config = dict(
    num_hidden_layers=16,
    hidden_size=64,
    num_attention_heads=2,
    num_key_value_heads=1,
    head_dim=32,
    intermediate_size=256,
    vocab_size=25628,
    hidden_act='gelu',
    norm='layernorm',
    norm_place='pre',
    norm_eps=1e-05,
    positions='rope',
    rope_theta=10000.0,
    rope_fraction=1.0,
    qk_norm=False,
    attn_scale=0.177,
    bias='none',
    tie_word_embeddings=False,
    parallel_block=True,
    init='normal',
    init_std_qkv=0.0709,
    init_std_o=0.088,
    init_std_up=0.101,
    init_std_down=0.101,
    optimizer='soap_variant',
    learning_rate=0.00414,
    weight_decay=0.0,
    lr_head=0.0149,
    max_grad_norm=0.5,
    warmup_steps=200,
    schedule='wsd',
    decay_fraction=1.0,
    decay_shape='pow',
    final_lr_fraction=0.05,
    batch_tokens=32768,
    max_seq_len=256,
    doc_mask=True,
    train_tokens=154500000,
    max_steps=4715,
    dataset='wikipedia_en',
)
Each number is 500 + 50 x the weight over its row's rms, rounded and kept within 0 to 999. Layers, rows and columns count from 0. Numbers have three digits each. The size before them is the row's rms in percent of the matrix's.

# layer 9 MLP down (transposed), 256x64, rms 0.1, rows 105-200, columns 0-31
110:567488543438475479440559468535489498530404461544481548502460478494580488358420508495452492434511
104:537591446459493513527554528529566503420478510545454455387526512440509352544516595424486496512413
106:517426528476414468505523415488460492515570549454458446610447476486420458563523528528463468497569
088:443569514533515462528498499472526398520503477492505510450434482515444445516467514527539524391620
087:507470398521442464392507489502417560437450513450454542525478452355490482494538551459576415490570
084:447536440555584480477542520487513474490476527538523489462494523556558552502560511525550444462523
087:469475568508415491564470440489573535531472516479347475538453516503423458467457518454466509466446
113:502472527447603540488461516471468554500415484467556395517475508628476511508596491468507491470462
092:410516509545535506471530497512459485486476543399437523509419432289561459474470463423528419537498
087:421455448528519573502443503461481486492467537570549473453508538467475512493596532468503522435532
111:491543541515341493449488504485454559412528500469546360578512568550470477532509511516511480535500
121:548521416585482428456508549467572443479515505481517486546419448413572566539536468520600406436566
094:502466489504480509441459507439547506656570576560470507479526504543464507496484463601476490511433
101:528483464569457516545493513528525523525490669530458480527467565584583573443490531443505567451492
125:502441413479485510471491383517533549564542543448461534545408441555503506554508459504576454483439
092:541533481494451460463627529522457484552470527467485548538554507641447510461534521461463485560407
106:530467386561423457493490526560493487577559499497527478466551517499520500535590549496426416429501
092:528538485470500489547390486526490484537434480574462441514526507447501493540475437445577585591397
106:517546488498592474547491530449510534433431604543560475462491577473484463529476549496551488622503
097:533469468542530567547548516478587500448504576470582420424542509538440461482398561546458462508583
084:402488442540541481480498519532495565538439466512554572588433410527492533423543509545434495474582
118:507371427501510522504486529492521457482512476444419494511541483562442439538497537447542386487473
113:480515377535522505482619523575519575480452476498421497467549427431413540482535479444488420457466
119:558583525455432483435607410515509457445379444480559508503547523489470502508429525518517495506527
083:505503489570417510521489497418462636542474502426522555527432520594543435421501451455534517459452
110:449506508514447433449532454482524496417497457462393463635527520562485542484560545482479515508513
110:460421497445475555397582492472425473592400463404533448525551439513544570450517564489501506517465
095:517461479499457473438486437560529533507504572510481464590451468527479497526523476441493457448484
085:507378535489525538449465492411484572416558549491617481533514465492536520453516520476451436435431
091:561547498541496590519537493456525538586532453528469379574393401536519483487547473480503576508507
113:461531575509576555593498550485543462469441464515444417416506437462486426475509488544467553518507
120:519527466505470456563499475442562433458451508393446508520438518533591370498444439422538522478546
108:470362476543498543506566390516514482500488551527559544508466618432514521594393524613485457506491
094:441557545413570501527575561499569464511487571471484461408545536477458542483564534553445451466516
106:579537521538536505636522484477505473424462486549512446513560471540445522481497486483524376479536
105:525571565527479486591464519477496592526503566468458571593458536561488534510516568405562481502524
089:444535496469501443610553461519528554521547421448568488481475506522490460435401524454485455536536
085:530487380436478504595483459504531499483560615522514447461547480434428531497456538531409528492515
090:554462470419551465477566544498421498491571508445467554513544480484528542456474463444457528481472
093:505472498450496405546554550521528554419508433459461580465455530572543471482461540552440502503456
085:552485565422467574512501549455500459512464603463566454398411487448449436490479519456484423454437
101:462470546515411486452532401479441424575460629457464546545467425558575542497513561526463571516450
101:473517458503439504496475341507379566490617411435456478436445462472543439495435470493506498469576
109:503511561564489463510427440469395357528453489553560475531533508518514431474543558504477528480488
094:464525499506519470549502537447496608524520505485552495596444504499478431508567537512442478606501
114:498494496467516508480496586398508560431498535533542520445525449467504498533582452425444532597487
101:484583415540511549481488513523492431489450567532479491531585496356542460394477514535513500476453
093:455595511559510495598537540536450452541559499515403542600575544527456461511530572556478540546411
094:511487482410488441552424418534402559591423542507545482428564562543426557468480592507518548567525
096:455493626527554476567568492572521493602512478471526500551511564538539495443538466493468481485531
101:474502404468420471523549416511428484414565527508633539426551541476451481486536508574425499499527
092:466463522397589541466572479483506468537465429525498530557569562501506483425387569380444493472471
096:456519590406572585514522417455502603538523457419494540493532536533488501459593551509451478542459
109:491503489529480459557432490561521582514518582498500513563519492432559484422463527504419432448613
106:535511469513483502597461494511623485559506478494473433444518431493488528495426411555521637513521
094:493524504445518502530400568539481474454492531516493440445461480588487474607502510497483534576545
078:539476385416445511486499512484523528487479489535491517446431447540510461511494410484472364597511
111:541458447511481459396616535404518475512457456463453456441524523544488483457501405525522505506504
076:424592584426417547415501418464494511534522373495474536493508461399466497547515504542470526463457
073:504557539511492468510548433412474494387516478513489511531454467443508478516475405409575490537502
113:500499448428567456548504451461522558413536526478416557491586492445556486534554570484463569484470
098:490484651464473436556531574568478493512501529503620509508531465474512456474491566569555597502527
121:537548467526380580459458502493488542445502575577520491412449571515539503498509543486510639394460
087:507535528512469428494491444509357655531488469557449530540581519537462457560568493480546557490478
109:582444493470515473429569534479533426541533524470543456483501478539555501457502577495441416496497
110:448602555519574498525439502497494493538499550617440456508540482513595516531472518464448505532499
106:424520554527419517444488514469420459460445488435407530558357542556476552593530590568598547568535
091:548616577508520540477545446536442538517572610576498480464544509406422506516474508474516583512469
088:466599575519559539582446448505528573678469533447459530515518475464505535458530517420569479504506
097:519531530479483477541466560498485541565511471408531538633466552412549455545522470555441460514526
095:550584405554493553497481559435536583510528560484515490437502517504466482465513521463481514498566
120:537563426523462600574510525439531552469547546574489500537524504508376500433462609528467481555503
106:477490410488556479479513531520565526386405487476446542560499505554470527463461503482582503464501
095:511478477532459481462597548421501479495498487421469458522542484488494443365360382548481560497473
072:481490524577431531446536477459544513593449444553494488485533470526552500519424506442500496442491
091:499520623524484538626570432494514496505545483529461467400579501502564447458472541469488572507508
090:460481520438514484518535532600463517510623517492498447467505532423519438533508491549429497536508
099:487539462537575623427535490555469513490547526475478472667537475428494495585389487488497546464463
123:484469495484518548516613447593495479488480447492591485536536503582545431460562469454555567535542
110:480445538440482548489414603487464435563445465556474491506450465457453460521536486472498409478391
116:471458589488430518390527418459403490389484543540596514504479538472506621544458544579436500431488
120:505453510478587463411419493462529489513527532449364471592450542457481499496462513583488480510482
095:496389511497490565474576425525556440491368477485451532532488545483561518387489504527456558432481
096:451399447518480441457508532548514468489613557483419536516496586471410474593539567487487538438536
084:395553470575473497529439603480510510429502460596458516618535453505517507524548535451526521492542
114:537520462601474507506600411465469467501531519390556497570481470536553428517411488540538504478575
089:533595536437484537546509536506573545502479501441500542408537547441526415390477455473458554521399
124:450491500477541457558585441491539557495547414524561451573489514516466550537596466562393466471600
101:506532467505542484552487448544561396581448516492522448537422507543483576453453434495570599526405
080:481533421427480499507556560517486479515547515468583532538509430566511462509543467405539498551439
118:511521524535498484494593542501516481478525511574478493507491567482466509503514536560556522511445
098:487448507472513496536618544494566536401612577567409462502499427498478549478517436504441448570433
099:470466488585562455536391449549462546570560484514495587492564452514531497493491434585471430500556
086:560425508453464476492467521428444527538552409536578477443549540485566516499581572580556427519446
088:490510501520552487538435565530425555486539506457477541510555522562538515509596602467522520596493
112:529515401560418520449551447574519496598463475464543510552415416512510522474523469607503583473574
# layer 9 MLP up, 256x64, rms 0.101, rows 106-201, columns 0-31
095:474513495473447444559475473460512537526518568566570482549432515440589490520522521409457642409478
100:397496437417530540478507480427479437562492569461526452495474498445512482527438523445370486462530
100:453631509467395465458600514510568514445580472496456533526517466537572365477563455533448503561527
088:464492540467562580557535544456463401459585516535485490454490438436417542467493428455434548518490
088:499470575548516529515445443508466414508578523450470498509471557439487411448544481494510534478341
094:435489515456478490521503450457538471526436530465518570538498577456582461593556465508509476441471
103:550583477555504493523536544448444499550475499504469382484414509493509381500491514507444627454399
110:540518420467436486525427458480555453471428439517543465434480534495481442537564468502536573440481
095:561492536366444469522414439465413448525510565483606543534512552468495460512408446510425448494486
101:467584540584435519515527581485515448633502486568417517497454466550484455420465457555484578433445
115:465478462419524533531422424465506496492459486458515589529520586498378470549614516504459605529480
101:631546489489561531497505498552431420413489492467447534538501468442547579514540482512423511499528
095:552385615464537489563546487387508537501475544450522519500512585478477462386449472476528468568609
118:543496547553563558473411529437484478451373374490437535522475513481506537524528557455404450525498
087:443591540528501420424406464466583492486476542558435591551500539541465493498532373477481472447516
113:492502485464563608532545529498479510452494447593533507612423530419521444401432563471424616513584
105:472520522463513545410501476450527471459515477480575540509435475553500431488556497458421395435530
106:441447523417486466502581447477590612467510556569460495549475514404466533496509478467571559598541
084:463490456500435582565448579530514557491492481512537512543588520528516514455424491491491556579467
104:491568497531451503457399512412458393525486504495424484466473527559547500452463574587401496464499
115:511546427486458448480502524540489564427439572404509388486530516428523426482439481539438434481458
109:569515563550557579425468624434501564466503490494421510532409431486519459451345480445558534463526
105:608625576471454510498519520497483521398429530558382437579487481550551464461467482520508498444511
101:496502437500571492522476450475549476554435418583509482518549537436504522533503565563486451561498
098:463630457580523554559561498461460528439506495638471511410372532467541416536482448484439489501476
103:526537371526554459533523530494524542434474372467448486533610485487423532536540467542449505517491
104:463616591495611466518599530426523514481500492413384474517483484418495440524431517560572557519500
079:515530439499453478497548456486487557555501443522486383509418466440538474506469528526506447588591
093:418546537432463598545559508501490493408596540483580504462532408545473478375527449512542509437548
111:567496437429556497434455435442503544433415542519487526462498486494417483556510447530546460545588
112:415500591468482556534563509517520514477513432513479434486528509551494479496543507412544535565594
116:508555523455524505426483517431542485449527536464502535514461555462513505391611478488444533407568
100:520548486550534501515525530505404513553565488457438432522455505488478436444451419483458600469445
106:586522540459506484507588442421495472433494510577451428556460544445493440444575558512395511587493
100:455456530472498523435422585465445519468456541440494496503523422565622495523572529465463495524584
091:531526535536471504352453530425531432531523507505436440532528564452530554568483451467510542537527
105:504502531494520481524491487454406569472480522540523603546506616429466538505554512507568517573475
094:525498509446544403440427538520550538482544430426552478492452548568385430442506516545456496490456
098:505533558561465513484440442441497531550566460370476566482413529452435459510558568527428456483468
093:456525511478509581538537519463534609425480533504485514393648514495487470500479491526532569448514
113:501427465490573471513418506527575512503551484462444546579494485493523515512446542513489492513512
097:574643525480478532496502519471538490430454447360538474492523530421501587572489445503460535506466
097:446572592506501543626496476468481505518523497525567560572509555494518494459489499504512474487533
088:462499554477480594492451481583548504554497531409421512452536482589582526464524440484481543530512
099:439505534499422477434493539487513490505412556494502462457475544469504475478566562510551550461532
116:433458432561494498434412582526506559516462576469457446478526548479552535526468507470565536479491
118:447400498445484464527559478513497436574414532473517537463483531477560518510434526425531535526514
095:456486550504458473485507589446478566565528490446477416393506493582495483584424489526463565582529
097:592584548518440487444436484456445545485479462498539467450376493520480475554500506440416506530435
086:509467502449534576630479496555486378529521445472464507595461453534548466457481426468470500466485
089:546585443538518515512481507450453541449447567527525410532418373453464526489545488582515472459498
087:422521518463433531532510540491443433496423495453527411489468565444482479558441478566485621542499
102:528567524533403510482484500486517515462454472475477518579501491482572499538548462486444402419562
110:408538480604506498453468484505415493507468511464545467409420530537573454495430546475459540450535
106:574495471436446493605485386414529600412516442560493456505473490435449500396456421518452469443385
093:425432449530583506475433508471486471488470567506506511549520504502594417532525492481524577456441
099:486412491497505533505502550429496515531491429508437479510536440589502481551403480544346472489469
096:581503490449422508497521571491554476475534507437463449560568442470601538561456548523498527533483
088:485486468507566451467565553476455533484442545546482478548546553520511484502570498514447433548500
105:531543539466458529430446478446486379575430477501557481521464499470513483547441536499504444533473
105:474484495519468510482502530456473605532546440454463484445446570435446534535602556483434424535589
121:515524600536483538475356497474508553472470528471479527553404472482506409511490499519570483531497
102:560478537477548545487599433526532443534551416472450488561447452436524481501531432503431467461505
102:466455517448477489598572488431498571437534583532408531485452559442507506569515450463473517416555
104:428473464501448563482403553481445500550518501539452477536540499435460491573537552534453547561500
096:486577414493565531472545529477525566623505557524559385442487467464510470504519535534418435455520
093:466514485464511552556522561535507580542464355435555495502537417557555504416514394501507531484502
094:442489494528513573420425523447485476512543476493435483482547639562447447507461529544493560471491
110:474481493501555557440577469443531443499473492470455465554423506484510540503501541478478494479486
119:560428407543503478464488589423509492501395571659436455549505536453500447569456504483420488531479
110:537595561517554472479575545506539503537384461487434460565547491484537430408481454521435438446531
100:529455478511559504499552472506430454601459503498473521567525508401596471610506503502471486549541
109:509485502513524536491538477428447563507489498580485426484536529459469424387381459491500543496442
089:443458481501599421579502514480528486522516494559452436507499488389500492442552477609520531464501
111:555477529571524580427475473539493550523505552507553565491449566505458559457462463386473503427501
105:513453402517552440460516511482533573491426529527509499471494525416494478580424560499560446437503
088:473511437441477646446555489450496585505501546513510484463482523462511517533537562531383581433556
127:489490622445538556465576489539521506462474549476420608574496557460602487514539553409496441534556
086:560534500533492515524491541449461482507559608506644465494495442462424450479425503482470565386472
110:473487563454428433544494531472507610481480477564378472433451602472550506435445529524498521456518
117:507514561502575452401458511482514518473399455450542470488520562405586473452441537476489476538440
098:483458426482539524583534575453446440464446528417534464595490526587520402558518485511482559527481
105:472527541614563515504449507473585546535448462480473484527544437519535443500383430545533390451514
102:523519473491522448561528472489476498458472520452439569455435433471410514522530464505557532374440
101:461499376549526511507578406547436519442441500452378484543578475489546525551523488550480479477570
092:515534490549556488557512444546462552590602360520489504536477513503525558524500448489559508645535
112:512528561563444426441541450524569509514545502489501439505456438441496405413589546450531544533525
095:529402450547463578497509487456541457617461521508419542486542451496529422434528530525384461532492
099:525630492465518539486519533422512451516530529633507477564524433465502399467465443509461552496463
106:433501525480505528602487535437502489436445455427504549467553387493585380504460470498515470496562
097:433543549540508369372390454517526496606456519443491480470534496463514442473538522440541539509415
100:493451544543496640512515541462459592529456436472512474510454475512431508593531451444485564552469
098:499576442404509519512406551526544522559468492481512565412510409472454526476435485487524477430564
097:481430488510417468563558525507442520501617478433439490465532555444493552443467508460570362510468
116:499520406391475544593497523456431557582486544498487454493522525484595554418488505551489469534513
097:449498507502496472433502470490520496515502413593570537464412394458477470562452508500539482479441